Weights of a small GPT-style language model, trained from scratch on English Wikipedia: MLP 320 squared ReGLU, rotary positions.
Each number is 128 + 32 x the weight over its row's rms, rounded and kept within 0 to 255. Layers, rows and columns count from 0. Numbers have three digits each. The size before them is the row's rms in percent of the matrix's.

# layer 3 attention key, 128x128, rms 0.057, rows 122-127, columns 0-127
103:124133108083187123154113142109117153155164168147184132135141160127118104176145102137154181137129143094120140125129186151122123062101094143121120131085211136124087168151148090145110140094124098115091150082107180136140166122175152128089137114084106129143085116169154134136112048094106156100123137052129112108177120172137153179105098062232132163129102100149133061159150056125097122149111
113:125182130154156038135071128126211149149116140159100107087102161099083157175077104128147149105111097068079093062073111115097078137178126125192124091119104139084146082159116102156135175138120193080147158122093127136112160158108072140134126172151180118126082165136094162135142106127159111093126124106125094111181135137160112126073128122137062095104116131173166115107154139160157162117144
102:127108088110097137101103183116172109140143074165068110088146113089084161128091131158190120144114094113120096163136141152134118146127115085121104119092092165139216130099096114197135133140178093123119141129125112117113122121061206139163104092052123117113138151105157149138148129137082127128138149148119105166095058189098167124168166115083152120180147190180110182142112082173177131127084
090:167141113126135119142127153133122161179160143106090157147152151139181090183106090162072064149109133125131076079144125103093145150163140187076134174156142178108127151147150072120182068105095162096115087185174099119139162124106122082085121168153125088161154144162141089151117140111111151126112093203155069137111158075165123107071136152162170120144102136151110118124106172087058063135133
101:182128116025143084145090147149147175137166128120131102158132146182138099129144046185128182156096145206105167172175144135109146122140096096158113086112121144137147137091070151093103170154035159110195129114140149111148108148132084103144167122164130099151123126066157134136101166166129130165146158043161116137148120110099114116125116122105095101088124127149126138132129120193169097116090
102:086155124143164108092124083132103140111158172158125094111176131138109144127075135140084119109176100136157121148095077156105086182107031080192164133166121083130179090140137108161063129137135184116121126100086074115147092171136107168111127111158125150150113147080122107160136172116210101143120153145126151145135158147092124149131124168154161145104211127066080158139114118163165148108055
# layer 3 attention query, 128x128, rms 0.0654, rows 123-127, columns 0-127
112:087112130118080160137144120132069069080086147187121124062143174151109137078157179128162097121117099125127154093169080145154127104129086186119157093104094113110152116165136168074097144133119096140177115139113185129174130085126088134170185140119138180105141090133141025127116142189136098115124118053121180162127123119118137160172167151109145179145137179173119135124109098092149113100174
104:190108131116126130122110102102089104167138203141149140152122119162185162162117144126156166175153153143191123050101159087096126121143085110128115122094129141148152127064128122062137086057116122110174035117148191105125128133107177112147106134134128119136072157137114076180124115164164154124129084189087091119134178089091079115135124163126142090113073142100081126175122162136085105100131
099:142143089097092106137152037112127073119169160154129131140108138117132087076118115098151155147153100088109168081154112144159150078081147042117176129120095102170180080171099148135109100081126133137133147155105150099173183165107112130106162129169133141136104170151157072126120085188107120183122139134086114108206121165159070124150106178065076144123108157178096118107146130128178127116131
099:103140132133141122096136181126095041101111113134104147057092135105100116106152162122167126137114085097065143056108119126134130099059115142119111108153112105135093127183129111096125139123134075181106161165123142121173154115128133068121121100122121099170202134214140047111118124118136147133133115155166215132146166123139178164179152142060151162129128131178190155157138110133122082160145
106:071085138093141081157084206139156131133062102134128116121163137101146142147120155094158141106153186165093115166124126100146094156132141202056063119159132128125084156082171150109148124086163144150135136144158228159140110087184121122166148119083166119110154101156166122180146106137137140119143142088120142117164109039139172103162129063137088116097147099164091102121102127122140152115171
# layer 3 attention value, 128x128, rms 0.0528, rows 64-112, columns 0-127
078:096132129121119123133107130106128183136131114135133110127149166152084151076110188123130122156163122127154103094159081144139104131179178077126145139117135167103059093099146134131104115102162144117177184106153138170121148107160093148112142120146152111097110123086087104091090218218152120113131128121164153146129105151061104138055114123037119092122192133150142216117134110136146171195085
073:194166141159165189077113093176123092078099147178129118100108102088112096120129125121099137143107165113126060142139094114112137144184134158128097126124114119166148130105149134122125129144106149144127139127145121152112103115127110169114106079067115193130120084099178146044143108162115178239076114165127139145135123173100120162157175150158169134149080116189064164142071082185130137132132
081:159108105144074098144144155133164135146184115199190139138121152170140162136094115144103161125158205168104095133110133134150176105159187150113127143092152128114108112183150155092113080076151139138112085076080163158127180136077056137139075116134137175105094127069093138106118128169142169095149119121154127137115153140085144116132104118063121126146199069146186201147071130103136111135143
074:171107146145120122134145173115132094166124120143161072104122088102220128198096110113128115160076143134131089111132180148080135059161197088104146136150169075131172124117088107128158113146123145145167074129157174183101130134108116148130145123171136141085185152094172155104129080132099071127106174181142134164109124138143063132137105113185090063145126147125076166116101146135113154097062
095:157134114154163129151142116212092138127137137119110094117108106077120104122124103111144103146096161122119132087161165114104146108154132082135112126077172153156138123090075123087161120097097187107155115175164097200126107203137147079087054096107124118143076131126157140125196150156160073193147141181119123117195174107187053110168132148145101110126120120113112107145176190106136107143085
093:119118132102121134111124075151147077125088167161133179141142126093116133159130187101088096088093149171125174169132139109195069141124085139068110127086098097083178068120120099127187159133138079144075114175127131055119143151127167178173103137096139152140161137154133166143136079132171115106169032082167159151148119145123205153127129122113103143113118125071150147147102165140148097122174
066:123116086134103070163121116145156106131158134161166092134118156106163138121165188095104148202102143191094130080178074123161136085168123102089133079137114090184073153156129159122128127122208135149096139077110132153130136137169084106119177075121161119070127130098087182116111079159167116165108108063147115112145134084150135154192092165107134140087097136162102123085150094139136146066093
095:162193158155145120068140151101110156162085086111092129134155113165163190098078084090107133165135139133084114136041126128161127085083172166115160121081113163115181149127135149157177111095138147113135168143188138108098095109153172102110146145064097131157162097186136100154127166071119113113124148090100136124137170181139112114169152068174117087163067118138136094105136069124066126127120
086:107136122151097157113152085160154155114122195129092124106094117047092124089180116097153096177126157071152114073157081113090139165162105125153137127150135147123187149094185125121170133095104150082111093197093186179154138109128048134093109135113130130131125159108131168140131155150117184161067101219160097114140102159153101124090130186108126142150159137111110070128145125113117068104095
085:139126121126137087164102091097065138064171114113094164096116162123143134129039112101147157170175147114136167145098126126141161121060181089162099128102120117109060117124114092138124103141200090125154111128167167166124130096129174145119107141137077093152192079180152140151143111127115142136205161187150168116087157076140121104198162070163122114151150095105115141111103105136105121197142
087:106094137125136124112162063111105117102058216136077095096130162157148145103179133112118132119084123089171033075163119124071103143131088136075176104115085088140128125164148138138141154096222116098123102142139180116117155118133119164131166172111112092137136119113175107156091163182124160120099154144111058138159147162104121136146143169119145077146086152134133153086163117078092164113084
075:133181125139187128113117134092090111106127231122086152109154132075076115126087142119209161094153101078148131127108141170185057110129135105096103133117118133082118146110187101043150074086096139125124153075118151181133117155096133125103113143105100125161111142103136115097135150161135144191103167126144130144170119152128178102171099113106126132148164137108086142107119042120098131207108
088:106101124159158110126150138208116133134089158063175085118123094101124146107113107137073143129085116073120084153136098138104137109120170145093102116093101095146121104140073090109132157165113159143190095189166137166059095155128091148149074101145125135137131132140132158085136147052124148143091144173152120142131078113112138160040146193157099106142082131156133199132180145201109131129078
066:080128175163157181131123195141144144116082167017052137131132179144131089112147138137137104140112093088142154144163089111132112184115105081111126140118116178102150123091100134114140187106130114111107088190138157102143131101153181095179092126196113057107151124194058104172129127098155133153141122133135113120080102159115096116130111123143116167113115154112150169123205147112143091132085
089:124120170074057106133119041098095093125073133141127125146134119109152140112141135178103110148117144177119190106185203132143170064071122112151124083157102153160137088101152134149142145143183218131119155144125152115164163105145100091154115154126166169106157122181139142143137103139138083106121157124097143104181169098114171103155176092137079139128134141185105101130105054133107102102189
095:120118161144104177118146133110096117115096098109176120098130059121134139116131111122136144164123197117118142160147154140159173117147198127054137126103211221161096152143161129102144185151118096158086098137102150058103125069139148147108096127086083110145143049117164153101088055156113132123111118105106176153076076148150143154145135081176135131174159131088111091139122088134111163121150
087:112191126170102128112105170143182126121102143078101182169119149104096137095114089115167085106150111139166148088082155083103125141166124083173155149200084105125173134107130106102192115087096135108079104138101094183117103176078095041143150147126133120120150130117114144136139095205192141086177143065130109155143161167096105121121127126129126110105189155108176083162131104158127074133140
081:133113157119107080112057070151164134128149148180132164106107124081154132123123177128138174165179137142110139080068069114178140093154089144143122159176108102074151149092129161121146111122076073136107101130147150103147134100162096176096160162079150136127174119139148143187154035100098173109151094125106107132156089224104168097107138095139132125136168141138101067147086129107108096165126
084:168111106164157124132121181167111137149090122067097135101084122073146129180099084074154176185103118146085174134098107121139108182124161106073105162119137156097105103115131099137109132198128135096190141114186157176115079141092188103114069111201141085152129129112126178126146135079180117144128136153114118116096106118096138140121110185195075135120135127066115181124113157188158128146137
084:135157130189112125101148130154065116086134118118069117098142122109078123161170082150185167162101159130133144103168104130131063118093165105132075029158178097109091090120136129094112148176163109124107158094107127065162147166176066122143140104110147192109104138140188135102138075149164105192135061110137172138134106160160101132111145152143115114131192163118108115129102095106161084120159
073:127189053186180143104080154161173121096100144112103051082135108096108108082106090117161088194129080072123145117116125134118124111194116072135151129159166114160139104149137109139129142167110099162094094152100117118123104145117106136111094112056151164129086120139094141127125167091121116171109080149148104146183083184101109160113121198073167111145155158118174089115114125123176130094070
090:115163055139143119132069184139118121133122109134110069138113150100114129175149119088126126114182056099111128125196124125130091095144072112223099058155131100123147096141110120166137130187090126126134111069094071087181137126112118165086165106135131170155147192113120137101136090088149134121093116124118102127159121140160118140075111170115169190092103096096213132101125137166128177140152
092:109171118126135160127125112051115106135119120190169069079147135121121124125096118130097174115121095090124131180150100100112081078109150117153087160096171114119137128136189134125086132114116162156120185162103171070137157088116135187199106127069097212131063103132129090113099124138179136119145158125164160137116107131108068160125121090140202124088057117175149151143149140074109147123173
072:066110106134161145180176138125126174092119164197190134139135116119113150199097159086174110113070075173090139123167107153120110134094149129098093143095124121118076119139062131140137158163135129116139123102135143173102137191123124104042127122170112081139205139157111144110153145105109074157165130072146152142092133088114131118193108165132137152097187149063152133107120099155163150180095
078:104190093121133148126112110085102151133131158188116067107092100114140082070100122169116161158152077103158105166138125148157153098129118148180129147140160164084143148138176109082175149123069199146104139115076192131128123124131115154106113141086105106185072122119092168093154178093166128146065174116112097133190080196106091116130108139141140146135128151182075090132145047147127142129129
094:069145160133123095139119123103134132109118160149158139124136120187167124103146123097146161178146109125095172122141116140165144074071090113140149095164133142153029094170084153153098128177170042154116166078114133135105140116140111146087143096119125085143190076168122154112097108117133115132144144054094149139098115139061137153092086213119160148072169130103162146122105086134100189174128
083:105157146119121131069080186157106127142147078041112108104115118097118145157145121146136137127085117120077161173117124125156143120111120160087081086120157143082177126103073090133159151138091174109172167087139102135111104093163188145115104155092121082167152143195123121139150115045100097135090135159118134144109075121210163106074168069166151112182149121100117154129161136147054121134139
072:164070154129216179088146141203113133103114140156124109156142111067078111106169121134143097099118152151074102144073152130128156111137090118150098163079159142153137122183131145082122132151140125153112118084141083117123166152157123046143121124130119140126146142174081166114176148162175088133124083037148123138139117153068115177046153177076167142096100138149147126112089113134114155143091
089:161088102178113136093061141156143136197134152035063133129124127158144111079093117173104112100115138146092135119089161121080180149154123086171116161128058103108144168128126117086139113160085140087160107185136156152144115167089152113170089140178139140111064176089082140190145134141148105093128152152123069096122122133128128129113124118141098114109112137227114143151187134143085104108089
076:118135161112077108133149146150076152100097169047137124140146171133125137121092131154101163156109155084190139145148126157134103107093175118161173162122093098161096102134088130077155101079141119127158106169145156112068168118153147157197163105131103117112061170138103134142143124111182086106128135128188083155093085118136083142095085144167147088102116156075171196152183160127046164134120
088:159125178112102171160097148130178189068110109106093112155106091147146116081191130144117060146133077073174095184147184145088159154175141150181141120139150166224133167088137130136150105096132137125102098102107117137072125078150103171146137118144141121121119074099112139077114130123091155152109162076135082150089095187093072142074147154126162180170124111101153125138133151139105149104132
091:135141089132080110092104083111095096185138123094156076146124118064129100057163140212133147188110188115135151189201146115094159131128175105128136153085135074081063090136151130112115178082187190105175159119163153078191143177118121126113081140119155155103077065112133109116142097106148150144115157159107124117144142164111105140120127159110145149092117100126151108136160115142115111167152
079:141197139106168134065140113170125120156155100149158150126100101111150201088028135120123114107135113160116123152097170144141166110125084162126121204140097164156188074156131118112135138075088176143096135123116066126147130123124124122100081118139135164141066166107142094102142167101185139106062137205132135159094109119168172135141137123071113105166072111127157209148127121132112116123168
074:112163133137110123137135171120117090157138103093083102152164178156055162115147161125140054138129164160118192164188170143133118164189155103151160118145134122119132103122126098172130108177173117144078121107081033081116111102121135159131151145090129134121129128148116122108086159234107086065166116092143185113184074175130117119107133118045138170123163092127137129125131129125096144140133
070:119137186155152173105146190218107097152119129059114143155141190136076127135115115208109070107148169139153123103117125149078133152164125074154139125126130131143169100148123106104054133154129091140194091185124117150140146090131133126196147139133134133063046117100098118167100139156169144103079141126123133114085124109075075131115108153128134181088134132160112153147172167157108159129087
076:118111059159139175050094173141107138090123148151051137125114075147135081118083061151168135130140155164124176132108131146145159145123159110146139194131064172092075118147127163106125122138097138160102118111146189089143136135117193053159135109146091173117125150132132100149142096132186126121128127162154120148161097119111165125161104089210121085151183181143138083125143087132135057121144
070:190123118143105093107179115109147169108149107074165161145108159068119160204137112107156138132117141109163127139145118119125137120157091192108147090077137160192173173113138085149113127114160117103087126064155112150112055072140123169105137144084139078152141104174135196095129129177118110126115141087155139141089160054166150116104161165153150202117167096068145094099161135162091145115108
092:082134143147122150115133214130133143154098039095177136169138097111104119207111120137107121134118140175156061186132141116132130142132183199126087150111167152069154117182113109155150101138099100110140082103181055114124110116129107101149108155175087133094120125199149108086125123065106129089136129145068113137088127092180145147142155087154149149120069131087114162117136159157102108106169
099:118155142108156173119106053124141099103074184187082124119105165151091111107086119179133091133122072094123158143123094129150126131090070102217160117162064105158132070112174133124156078168117125125161131109124094122143137130119081144151177111156152187123091160145131128123123190072091156155129089115108163125151162102087130120173154152117151168077135126149063109131112092170199094116166
078:170025104091100097117139145119151143123183082180126110139122069067140161179151166109106176115117103084152097172078103112098093197125123182113138186109111146102156153129154161175097127125122108141099090096166130079143065075123105154079155145128167147125123106097118150116167097112148175130089113154133166137096167109106167118105151095126069171085093138107145125107096150106101126066168
090:100157078111146166132155136096146130136137161180092080105124090126156121137097112136114115135084126101075092111144135141129128148101125117143162157125176080089113135119166109092062152210156160133171070145165173065150072158080190134140131125163123121141086143060133123145150139118057080142095184208124082127175130166083087136124122148112136151120075112153175128105145131094096190123086
080:099145182159090064143191148157179099135111217124133082138127172160137150112122118148145142149069147129093127078164070133075066141106088149100147096135111004152109094135120132083113141094147133129101171117049143152110145138123105189190150105122137148146179135120125110089094134163161165190076140140145148114123123102087101140109120164127125174129130119113104142119187121109119124132114
071:107149140131178144133131037111126114108081100140168113169130176134140094176142131089155160134188130127116097121125091129116146144151103166068084058090159085049133113119123128151109123083123131137181159106137114120126176169118166188106146144054114091186154099073148076164114121133085086132159096121191140104132145076137139156078133162173157128115157153122103191086116141120167108177122
093:128111130123114139154110156092189132085215140150081117111150113104137159132113161092156150118167089067152141121108137162126065084180194129134128135182127132136126111067119093174135142119158097149112151161101109149114110178098142167103154119080116120141150144088111155114139074152097127142110133154177120135190093184182087118143120079107090072096112164064165155112089140129085111144232
088:096166169127136198090105082127119141124120197094149171166099098123143140090106140142107109086121151105072186194101145089104194164090090160147111117134077164128150118113101111123151091168113162100133143094188082172092142167158173081070119116140117074117190153162107139128169144098101127146145140128129106121059141164139126106103160145120144099119111119064126116141136088207059122087127
074:128152078130153169131165111153190134087110191173112164093103103095141203135068138109124108135110116109138169115205148123095176125117102157219136136132104160220146103109076117159140116135088113108094172146163101137127128138159115148070107100059166107171091090123085120107150195095085114122129143168119160114094174156132111118128137157098117143146131109068169127134105146117101172163087
080:140146134132186203123116092111146158133169145161082111118125074116101138110104160084129149108091150169131133157077172092161130137185111145096199216112145146133133124093169124100132088128079057141118074146134141079087064133145167157060104137082103083152099085062109185108118165165113103118122172125094147155135098175130092134182085176143106155101129135110121131109133118131084138147150
088:133117144106083087114130104108104085116120119160128099182129137155091130085115138125089123155102146128122162164159133081151109124080143144160125158139139148194104109143153140160131116077145217155071179090120122156130129110157139135181120094092087196104132096137123124051118132154185182114079149122158222143089164138131158116132145074117155171114065059157119128179125047160136122105131
078:100171145099086122128174114117152092123072208138132167102131180154092110158132145178078112166100131109163175158142099134155131170090113170130114157136092091120134170131119113159128095147092108145029163099084182091078125070073122178190163118117159144108121144145100081103084122090117175112108159075149198153075129095083159107084098114127176159116158115131133120139120118153150119135149
# layer 3 attention output (transposed), 128x128, rms 0.124, rows 64-112, columns 0-127
081:106183149173129117145126131108104144116114128154125120151169131162123104105098125135171152132114157110153099130183140162201136049099065071130126095114101106171101142153153056084153161077117153130124107148115126160111169168111164166117137191170132129159052206082152156179079113108165135088096082074131142144121101156108132106159084145107131101084140135107145107168170143054158144083107
080:175137097101135149124099135073102085133141177124146119151080155115129092102179151147155078176174153135131076123164099065153102100172089129120094159153097055066172141102128172092113131101113160120100134115095122164142119168111167168132110179129169118142159040148140112136106141095144154098120134076122195138143131151187122078095143210118139121122068162135116111109190131117065117120155
076:144111136154082153123151090092150145132129171081136129128128157168141115086092143128173143053110129112096174174163098134125144106111138114169132093076137101094145097140129063094165134062159148159166078119102166147147126149133067149145160159182166127133163194114128168170171095100147120064174091096091128169139134188164159091129112152074123136055108127121111106154167117099141133036148
076:134095117145174137122106129113148215172177157161200104114130096143160132062093116162123136126131166197134118176123084146072158159197115064102147177092154114068124098108143173119164130129134089115112148105122128134071077107134129171093131113159135070128211131130115131102101134153113124133145164124081166149132085081167130077084098140091130117166140132053160127114082143151095130153111
100:121112112154203167092125118171164164148172126070131116148079109093151157092108115170073098129136113170170120189116154125106174128182134030175070111127159117126125114102130074086103175121110138076149145109141141180148094138150149126067065096143118125166160103119102175092200150159159128131143159169129138147120140109120107068112119142134095141157174118063108120163103116110075116171136
095:174083113071000127124126120123127063133140139124100141106107142140115160140166202076088155103091137106097122152119124190130141161107140158093139157140137121159149079122122112181115134186134094168137114106171132135158144107147150055105107112146170169158123124113186133097147117174093149124128129064183167097140146144148153156112121141071112132124082122181035154124132125157121092091120
068:167123113128166164090097078115127130163164133103167144168097137141103053112112106114149164128160095107115105135167189158101171065213134103141146189132150079206161175131122090098110129061160105142155130152099102132146106144075146114111155119152148105147131158119167080108071136121157139139113117103123020111147060152141117100144107149096136135117138098138062140155202160115142123130123
098:133142095099191088111162142168170141113091127159097095123208096083154157137125099099145126183138107150105117147094085140186102133101125166124149099126155142075102167123121187153156192152143165097094196134163165104114091095153112088119162142071147150123100059178130091167147103048138080101142140106083174179146148144088144111164167059121127139146113110104105120090108128145091104148151
089:122079179125138098120130139146103107090136138159174104169109127112105118094142102175049097137126186155147122064131111094064170140173176111133075154125145130123174162116138138123131106108095106135165107132066168141148114139110086161090096131104163148162089183086100175111147210153128160142109142185152127080170130123158082058075176162103097132082192116162131068147110135139115110155138
086:089128090183171100145138183140153162111123103099129135096138106118171141132167097119170181143120143163135127083182120112095126192104136130122149101189136169113096135082158096146145125116122121097151183126132089105076139086180135125123113072152085164167136089105174132176186078119165087083200110163070102191100161105107119127126119109072113138128116128017101128111087094144134120125150
089:119111177157087075127178124149106119141117182146165071183201155095137123142118111130102108159135152125120090075121069160117082099137105068103179155130141107166139172184128195135120112097154083181155124133090156163085082118095113110100097167081153119102119141096100076194092127163136180132098166151112086123171130137061083156111157111093134105147186107170169106129133116124136161157137
078:097116078164097102104112123171150101160123158170176161129125098112133130156151133107142139174097156107163093050167048070206138100124187163141129135155166098127143095138130069132133154109092099110154136165086140139143134185079175161063117037157125124171104141129094125153102100117118111152090114133102158133150110169152108084146088174091128120100135205130098127174130095123161164097107
087:159147139166147111145177120120077120105139169128106158082089176110151169108179163170124138190170155170112107188116058180119098065155098067132109152118125093086116131111110213067120107163113161114122157091157145140074145103118112120147101210135153104151143082121125160013160144142134145135133133113098143083115115138135130097103109175137137106147078159112134098121154139118075113158133
062:114117164139126084147115144127124135093134075121136163143177110118134133148129080122061140120123152170101112106114157205096111137103140135088133156125101133140145133142129118170129111208126122078139144121128121142114192096148129073132084184126068162111033094062147166072179136195128144131091105200168105135123132098084130119140162098142098147183158102182139107115114137127115134227085
086:141150123065162106093084074125075121145119166146126102137115175145107177111138078117127088124140143147123136152151151024054187175076128141153138131124125163124082130116113144147123138203147158121113138101146112150167091152118140109123085076101114111137134178124102098126112114142155117174175185138143067090146097117130100057145198070099191133162146103077110145131143142177124184125159
102:117137101074103095178088137097117084137153150132113163113107111178134134107170134136169110158139144102124178144135143111172079147145094105095092155089107109088139154121126185120179171120119136150085167107124160128112156101167133108126167084130136172097191031155163094158157075125126140081148069080091232168179134114157143156125096069095119171134093143123126119068136160109103103148154
090:160085117137161095107115126158174148139093131143150096177112047126124147170132105081104148139091100160114112113106192149086087165102209123131110106103118125113116065152094056183111132140083089117118104163133114183161124164123066137124162166120171160178069162086158172102123162101169060145131090158153126163108123111151121094142144163127118120119186151147118093155098172189100162093133
085:123087137134147101108112161119091127086103110208153160130120101089139123129120180144147151117108116084114119084136157059154152188114199220067111093174122122152181106085124113161134114176172097178156123155162087096140127092162085107081150132093136167160125217141180077134136145149083112128107088150157149098128125114124164077118138100106071100090151115139126137121124127172148073126096
080:089085059173168125135109122154148157157191156112150154083071068118146135157122116165108177201096116152108117133113103170066172126129091168148094123147138128094127152065157083095166143187120141128193163107131068116123141102129157151137145115160122125193089065104169157036178128155134124125096127175103084150127142111114178138133119122093081165095124126129094085120123087127130143098132
089:169143112107145180108100139078102110143189109132139168161080097125113133071173147160103106147106157084155103120145170100130172134151146093103088157099125096111180117154186124095100102146089100116163140132115087112112090177125163178123119072164152186193116151090140128158104116116109110200155078091077145100174116100165125111131080133079166214148085167156076116083156123099140113130157
075:081091157132138148072108140077115085137166159173160099152115134134088136097135123176129110145135128082135112032111193193228145161188154050088088147143121058129184130142146127143085109113103173138102138139101134105153135142093125135162123163128208146150112126089132178096103159113114110144135069077143138134148108122126113144087092146157108151117119133167119142112183163131078105109119
094:138096128153117151113085159086140114143121067165143118139078133112094102114129148174124147101150089111158078074119150074128166112131146107137155136163184137164130143160133125140064104151112139138168073143138068101155154142046164146120134074152140107118122194154078155072076161099050107169139134059164093071123108126161152221100114179159145129139128126157147133160151147174147124094126
092:144153116116111199149160132021117086133080079192113098109147163143123143098137117111130109113118156134117152137178096083175106111079092093125191137132135149064162119145165133145131131088108161117101124155142149085140174136058145137180102100158159169130128090162108106170092105170092109116161155072089158150169124149147145151152074145121136126138055155174118149059170175105122085132116
070:138112090134081182123084103166140100126166110108116171113080094180117119165158138133121203168080071132140147058124178208173107116142137122169153124127165137201107103143161104152077144106100114092126121142127099116073113143125180093116178143173122144154137108156079178171140112153146096137139080176119086085114164101104141131096067168084132155137111148069160141117113072131165100094122
080:090122138108156091129129106098134058136100154214119119118142144119117126182130106157138108155133108085119125096144128046220062139104138163160136114142164100098172127120163163150141180144070232079086158154097184122178132157076118133135148114154128122097133073158068133128116152093110119139096117135145148087200104109150125072137109113143141088123118177136161121084143167126141096126130
099:119131068168141093131120131086118121097128119161116176127113117187128069153153110154193187170141074056131150091171198164198073102121090105120158123149116094187149134159111144141098132121124151133108141130130067127099183137127131097148202102138154145098108087126169098152108086110136138138133036118102117120116137146085157172135100113137129135102071165117154098083200120120185123100123
085:115171135087106098140136180146120070088115079157108181059099123096138153116110158166123121177167101137193124180099098079144164124114143177130127140126120130102122151130123189109134139233107117137132174124170128091105131102161158084109107102130070120087142086164126129070148145107079085118137120120099201107195103108159160149107125111107108178222135129142105150130082108151112110161115
075:189109161139100135068085130130135124125117135101075172168090161147083173120163165126131135128153098097091102187141129183163105088168112104150083108130136056138147125197160079102049133171171158115092108101133133124128065137164131081132105146129166161154114010125118160112068159137165136158118097105164118074127164169122147128146131135172116158141125137162125118149160110137117172082108
095:133113171153224112108149140145145172120140146122142107098143134111170176151059148083102134102165131198077114173105102128059126162110178135117115120098149131094123097102116075104111101171156127124170115102163117130140122092144063138165093118120079123128084173063120169040148150140137120115090169149143074176119130096125129069122148102179132122170186124155150126178114136147112188167110
078:172136197188162084163172152073117174084114093179130177079166128099144164115132133113110171121165131103155080222121047214087111096114123072127151137121168127149145095143129094142101145142110085106092130124166151148080178089082092128085130116164113131137108107117155136069130110169125139143125130113122101198124067128093122168130103163090155126169085140116139128135152160123125119125100
094:116140152137109118159125180104102155073106125135110123145113129113092098112149123200183120127144111112141101194104157147142062148177105101117097155108077118090121150151093215119134121120136183097046125147060159197163149141124088156137180173125145114059144026131135139161123152107169149112112105140153150159090097114148129157070119168160141105139102124104175112110145177095086098129143
095:148123138143104144132119118050080118181158132147149088087133153107130152065131131175157128134103155168134152167133171038074185138147122085143110141112167139076175182136116143056130120172113202132152138108163132167150095142126149117103088159133108186162085081058121111104141106164148147119150104128078033131143085114131100105134134093152133146111113114131090141103190122156106138163173
078:114151140131110115120127087138146090109082124121122153114117180131117145128138157093084119146183155114155112177125021116105159059095095149160111078115151118160088136117081165114134178157087179170098086121152177121130165134108110088119061140137115063116172120149125179078134156105090106104164148055120198180153111184158166106138181184145114134117113133130120166155128161136133155067122
070:115157140084053139120111178113140100156111113195120115146132083178103140084126159085150153107128133115160135076124167156171106125137093082090108142095135121155130140215157090085125104105116131097101108121146125141168179188175157122129160084136138125096104208100158143123090105096129141140116076056167197153104100137162124210115100092106135191110119106122064151120190144144127137127134
068:145141207125158119104141109077100161140107154131160124162157133186146156109094089112113117101162153152109130128144104195029099102123115113086103125090106093111126140151121079072097103132130109125117121076157109141108213131113140151159113197109095099113109161086124121089114143201151184110077116101129125165068142141128105156147156115182190128158150097168155093134145101109097211163119
076:118095149153221061124052113098149151111138162123131175107132113126127172141113167063094110155130132118049142138132118139107137178088173171113117132112165113090166065074168050184144099165137108098121114145156142101121094093145130144156092149132102167178120122090149175090143101099133071139119104139096112184194123097092099095142120117134127201146138190169148112105125142146132145117138
070:170136097068103120118148131180136101136081094102138127135090094120113070093198098127152153171086105122186116121114142125125138112166148141154101170120133167129141204181112168090107128080123094128165167159090148115132156131107124156118208102107117082100166052150150097123143162154174149096158122116131084125112117162162141217090129140102116155077157078134082088145142079152112084078169
094:154121133102059135158144162142154139132135087085059113133113121154129156152170107098106130160151128134091143131058092139098100153145110174148122154109118170057112145167119167134153133198127168090117161116177153109069123124164124128135155255113105143066184029187113145119121140100109090107170109131138151112118117111167149146144139104140136161163108114084105138077099110151095101129149
096:148148148093152129057117100128104083121122169116113130156144175166099114195148090113139106113148139084094087028147090126162114146108107171124139102181110107145138116102136116180093105150088187086119095110105093113182157179071130164141128172129149121164071170152109163144066167120138123167129181126189078108079132145094088111128193174144177095133078132113130144104144101162118146098142
077:135106153120081148171140111146111149165089120118145102114119135076059108098133126131116150135036173120082104098121129086149171069118120207101108139131136179117130203124122191107161115101168138156137162157152159088134126120117119153167154119083110074113153102174151097120139146168091142094152171148172114091131147131127177148116137130166093123043150089177168139144128086151115056051134
093:062090186129109126157138137113168152204144169173150058109157176110118172135096134137108119138134129167127099014142086068167181097114113087127160067153187102145126147147141140118138120118184151177118147096113115128125151107060150107130117119113120065111128140142058149112092110161094167145091184130135103113124130124074112172112121085139119102148121161160203133110142136144141127150088
085:178155132148137173103145085096092109127125163164186133154134142126124064133122101134111134147131134129173105064189093126092145054122146091117181162106135084122209114166118192100109110087102101123133109143055089157128159187083129139126107141152158085160083218097124088115129106165122161157092117146086093093130127172140103150116138195115143091112074146173096097126173115134154145148123
065:134135106123047192096194162127118133104158127126132108099163118124175069135115179111126115127126126150167166100164168095128117132141131105144120159167077117123157114156181124139069128109146084154201087163091101127141059097175154082066128191136124131182129084111120114203134118131131119117130116117105105088160193123093074200170114129084104091150096114135104140141109056111158132132156
094:088124082150117158183134187099128175133140118195186112113114101061105122079109125179129175148149152141177103124109147104119156111181202125083112158164150160133079109122141127178124101109136102120096135159127151114129125146126150154093128043136150116154133198111146167124138124095079072183135136145144160139141094073180136120099047189146088126061119169101103121146098136125129111090086
086:170130137082136062152132174152164089076121069160075162107127123137110145166154129093128153186167092168133126195098109123086102104113118206175120097174121112171076125131120140169105112189106156122096121093157129154099118112176098076127116117126099143112081043131123196072148155104144098113148125139163128147128154137096120093105175163141108147154133137129206117118080083191106148131133
075:143157138138185155101126129132107084108123108144134097141111190117093117078148110168112129166130073120216126052120162163140147130087072076158102070168150136160108146154096131143080134100090172136091111125130129193161207136115131130155149112125117093113109120176101184159165111132139145066151135107141140157074183137098143130093140179166106120081111082109161116166147092145089068071157
085:102082134110094126147154146147170100144136179165109139114154076150162104177126151122134163184097114105096143078129118107224046119151076147113110130121144104163153146139096136127156197087114147119094163106128167136159171112160106110127156089145118104075162046133155153140124118135119162083095103107186226170134145130105150140111090096141067153078104163127131106077143139110131074095116
095:170172093107143153152074105079107083132067101121105123140115159153080082119188134101180102118145165138126145165177113052114130072081071143141184121092121148086149155118117150119166139089065172075089148128124129164174160185113141136154092101152143124115117083166169114128132126100131120114189132087110170139145110203154131090154131184102162121092083130136082095139179165150108109135167
083:148134139079067134133145083078098091128074139168150147081129133163108097163151124081137105131101159091129133080146074172115106137064107200127205153123122128107188099140131124166140068122097094123101123156104127118171233145089119148186191157120105136124079161185136109136108120149140152124121107110123141103111122173104121162133151176090160086124062116197151133111171123165127102121148